Weights of a small transformer language model.
Training: a variant of SOAP for these matrices, 251M tokens, 3835 steps.
Each number is 128 + 24 x the weight over its row's rms, rounded and kept within 0 to 255. Layers, rows and columns count from 0. The size above them is the row's rms in percent of the matrix's.

# layer 13 MLP up, 512x256, rms 0.201, rows 219-222, columns 128-255
size [108  85 100  96]
[[ 93 106 147 102 159 132 148 109 141 114 166 106 154 117 154 144 135  84 109 105  89 152 149 137 114 140 172 126 116 132 124 147 120 122 127 174 119 119 132 118 145 156  93  91 167  98 133 165 105 132 164 144 123 164 100 110 137 102  70 112 125 157 165  90 171 125  94 112 179 118 112 129 142 119  82 102 126 124 122 110 111 111  95 142 139 141 124 152 164 183 120 185 115 108 136 110 125 101 127 113 127  95 106 101 139 137 134 117 155 117 118  96 129 113 127  91  68 129 115  97 103 132 118 136  98 128 128  81]
 [170 128 108 178 145 165 107 130 129 122 149 146 155 150 121 137 123 148 153 122 107 132 153 107 131 100 168 143  98 130 158 142 133 133 131 129 112 149  96 138 109 119 148 113 125 138 140 100 115 136 136 175 147 116 118 162  94 157  96 123 124 163 116 171 116 150 111 120 153  95 102  62 132 123 147 112 146 101 113  90 118  97 125 100 123 102 158 173 200 108 141 192 116 111 142 181 116 105 124 113 138  83 142 114 138 110 124 116 120 105 167 117 168  68 146 133  74 143 169 126 151 107 175 140  95  93 167 180]
 [116 105 122 184 126 167 155 130 107 122 129 115 106 133 130  99 143 179 136 141 143 105 116 111 145 126 138 134 110 124 110 145 100 161  99 140 138 129 109 130  99 118 112 140 131 119 116  66 101 162 120 139 135 168  92  80 165 160 130 159 132  96 125 170 150 146  86 123 135 149 148 112 105 135 156  85 154 101 129 107 103  91  93  95  93  79 147 107 128 109 128 133 130 122 164  85 117 138 142 160  99 136 144 132 118 134 107 141 137 132 111 160 155 136 122 139  96 116 120 167  72  97 146 122 148  90 157 137]
 [ 78 108  94 140  86 128 139  99 103 140 120 119 138  94 106 132 161 131 106 108 118 162 129 116 104 129  91 159 104 110 118 142 150 107 169 115 166 123 148 134 130 120 142 134 137 157 110 142 143 151 144 132 108 146  94 113 109 181 163 128 143 111 163  62 101 124 111 141 132 127 114 125 147 159 120 124  86 112 130 166 103 114 136 145 118 145 111 157 109 150 131 134 132  95  98 109 182 115 156 122 107 164 108 150 143 114  99 102 102  89 164 150 160 109  99 137 148 158 115 107 135  94 126 148 114 133 114  95]]
# layer 13 MLP down (transposed), 512x256, rms 0.189, rows 219-222, columns 128-255
size [107  98 101  97]
[[156 130 142  77 126 148 118  93 120 125 119 124 137 101 142 125 109 166 130 153  92 114 148 155 100 183 152 134 160 147 114 114 124 117  88 141 150 160 146 132 106  87 144  96 155 122 149  92 148 143 106 164 130 124 119 147 170 112 125 136 177 126  70  56 171 144 117 147 181  59 116 115 156 115  64 136 141 123 143  91 120 164 102 174 174 127 143 152 112  97 107 153 138 113 158 147 112 147 134 101 108 140 120 111 133 115 142 158 123 107 116 110 160 114 134 114 130 105 135 108 156 160  82 122 128 133 116 162]
 [163 128 119 116 129 144 115 135 137  96 160 143 131 157 135 127 115 151 112 146 110 155 117  96 141  77 128 110 127 139 113  98 154 125 148 146  93 127 128 168 115 160 138 114 160 144 133 149 113 105  85  59  93 145 144 151 175 140 129 161 154 155 151 137 127 143 146 142 121 151 124 115 153 128 149 154 115 117 161 141 110  88 151  98 129 136 112  38 130 103 144 114 136  87 105 130 129 111 115 116 152 142 125 143 124 124  87 150 117 129 163 106 169  90  99 125  93 141  92  87 139 107 119 124 115 122 168 122]
 [153 154 143 110  82 123 136 123  98 112 111 136  85 164 163 106 121 146 174  93 135 101 127 120  79 137 143 128 107 141 139 111 137 122 122 122 147 141 167 118 142 102 115 127 155 132 149 149 164 108 119 120 152 123 131 121 128 108 119 153 180  80 149 112 142 158  82 116 122 144 122 179 139  86 105 133 139 123 160 121 141 154 168 132 120 147  94  86 145 144 158 145 121 141 123 173 145 160 143 156 139  97 137 188 105 125 123 176 148 136 142 144 164 122 173 184  95 136 134 135 139  94 134 137 124  78 122 160]
 [118 139 117 103 144 125 113 134 127 108 159  59 116 107 108 106 148 150 170 135 174 129 140 202 122 113 149 130 121 128 104 122 124 153  69 131 125 149 132 129 131 118 171 172 135  99 136 119 130  86 132 146 166 141 105 180 130 152 137 142  91  98 104 145 112 148 156 105 107 116  62 107 108 173 136 109 145 116 124 125 114 147 115 111 136 118 144 122 146 105  99 107 143 129 113 146 123 109 128 120 152 122 180 131 109  95 136 112 114 124 139 158 146 125 141 121 168 136 141 140  85 125 103 169 148 137 143 106]]
# layer 13 MLP gate, 512x256, rms 0.194, rows 220-222, columns 128-255
size [ 96  97  99]
[[133 153 113 107 137 107 123 138 100 107 118 137 113 116 105 135 106 135  75  98 160 107  98 142  95 141 122 147 134 105  98 164 146 128 138  92 147 127 105 131 153 148 120 157 125 141 125 119 179 120 153 139 124 159 153 131 123 114 134 101 100 102 139  99 131 116 123 167 125 116 137 169 125 136 141 177 122 130 109 154 145 150 142 155 134 137 141  76 101 128 120 131 114 162 128 136 142 121 125 121 130 181 146 143  91 167 128 133 137 141 113 118 121 197 156 138 159  67 116 146  84 151  93 171 139 136 124  66]
 [ 58 122 132 178 113 153 119 111 144 162 103 126 165 134 134  99 129 157 107 154 135 141 152 122 163 133 114 105 183 134 145  96 161 154 149 134 105 138 133 155 109 121 116 127 137 167 126 109 156 134 114 145  67 116 156 162  98 124 155 107 115 134 126 103 109  95 165 127 135 108 139 136 117 155 179 159 112 125 139 159 134 145 167 188  76 137 112 166  76 113 109  89 139 140 115 140 128 123 132  78 138 115 108 119 101 131 131 110 154  78 120 130 125 152 114 129 165 106 112 127 123 114 157 156 109 192 165 138]
 [129 119 117 162 134  92 131 146 126 151  84 131 120 125 146 118 137 144 134 114 135 124 145 133 117  98 103  78 152 110  99 114 128 104 103 117 142 123 150 124 118 100 126  85 106 157 101 101 140 127 134 139 116 178 120 107 140 154 140 106 137 135  91 102 114 146 151 145 110  99  89 100 174  96 134 118 108 124  80 119  82 129 188  89 139 139 164 117 132 132 136 164 108 134 135 138 101  92 117  97 137 107 196 151 150 106 100 105 118 111 163  97 143  99 158 101 157 156 144 131 140 161 170 107 108 188 159 125]]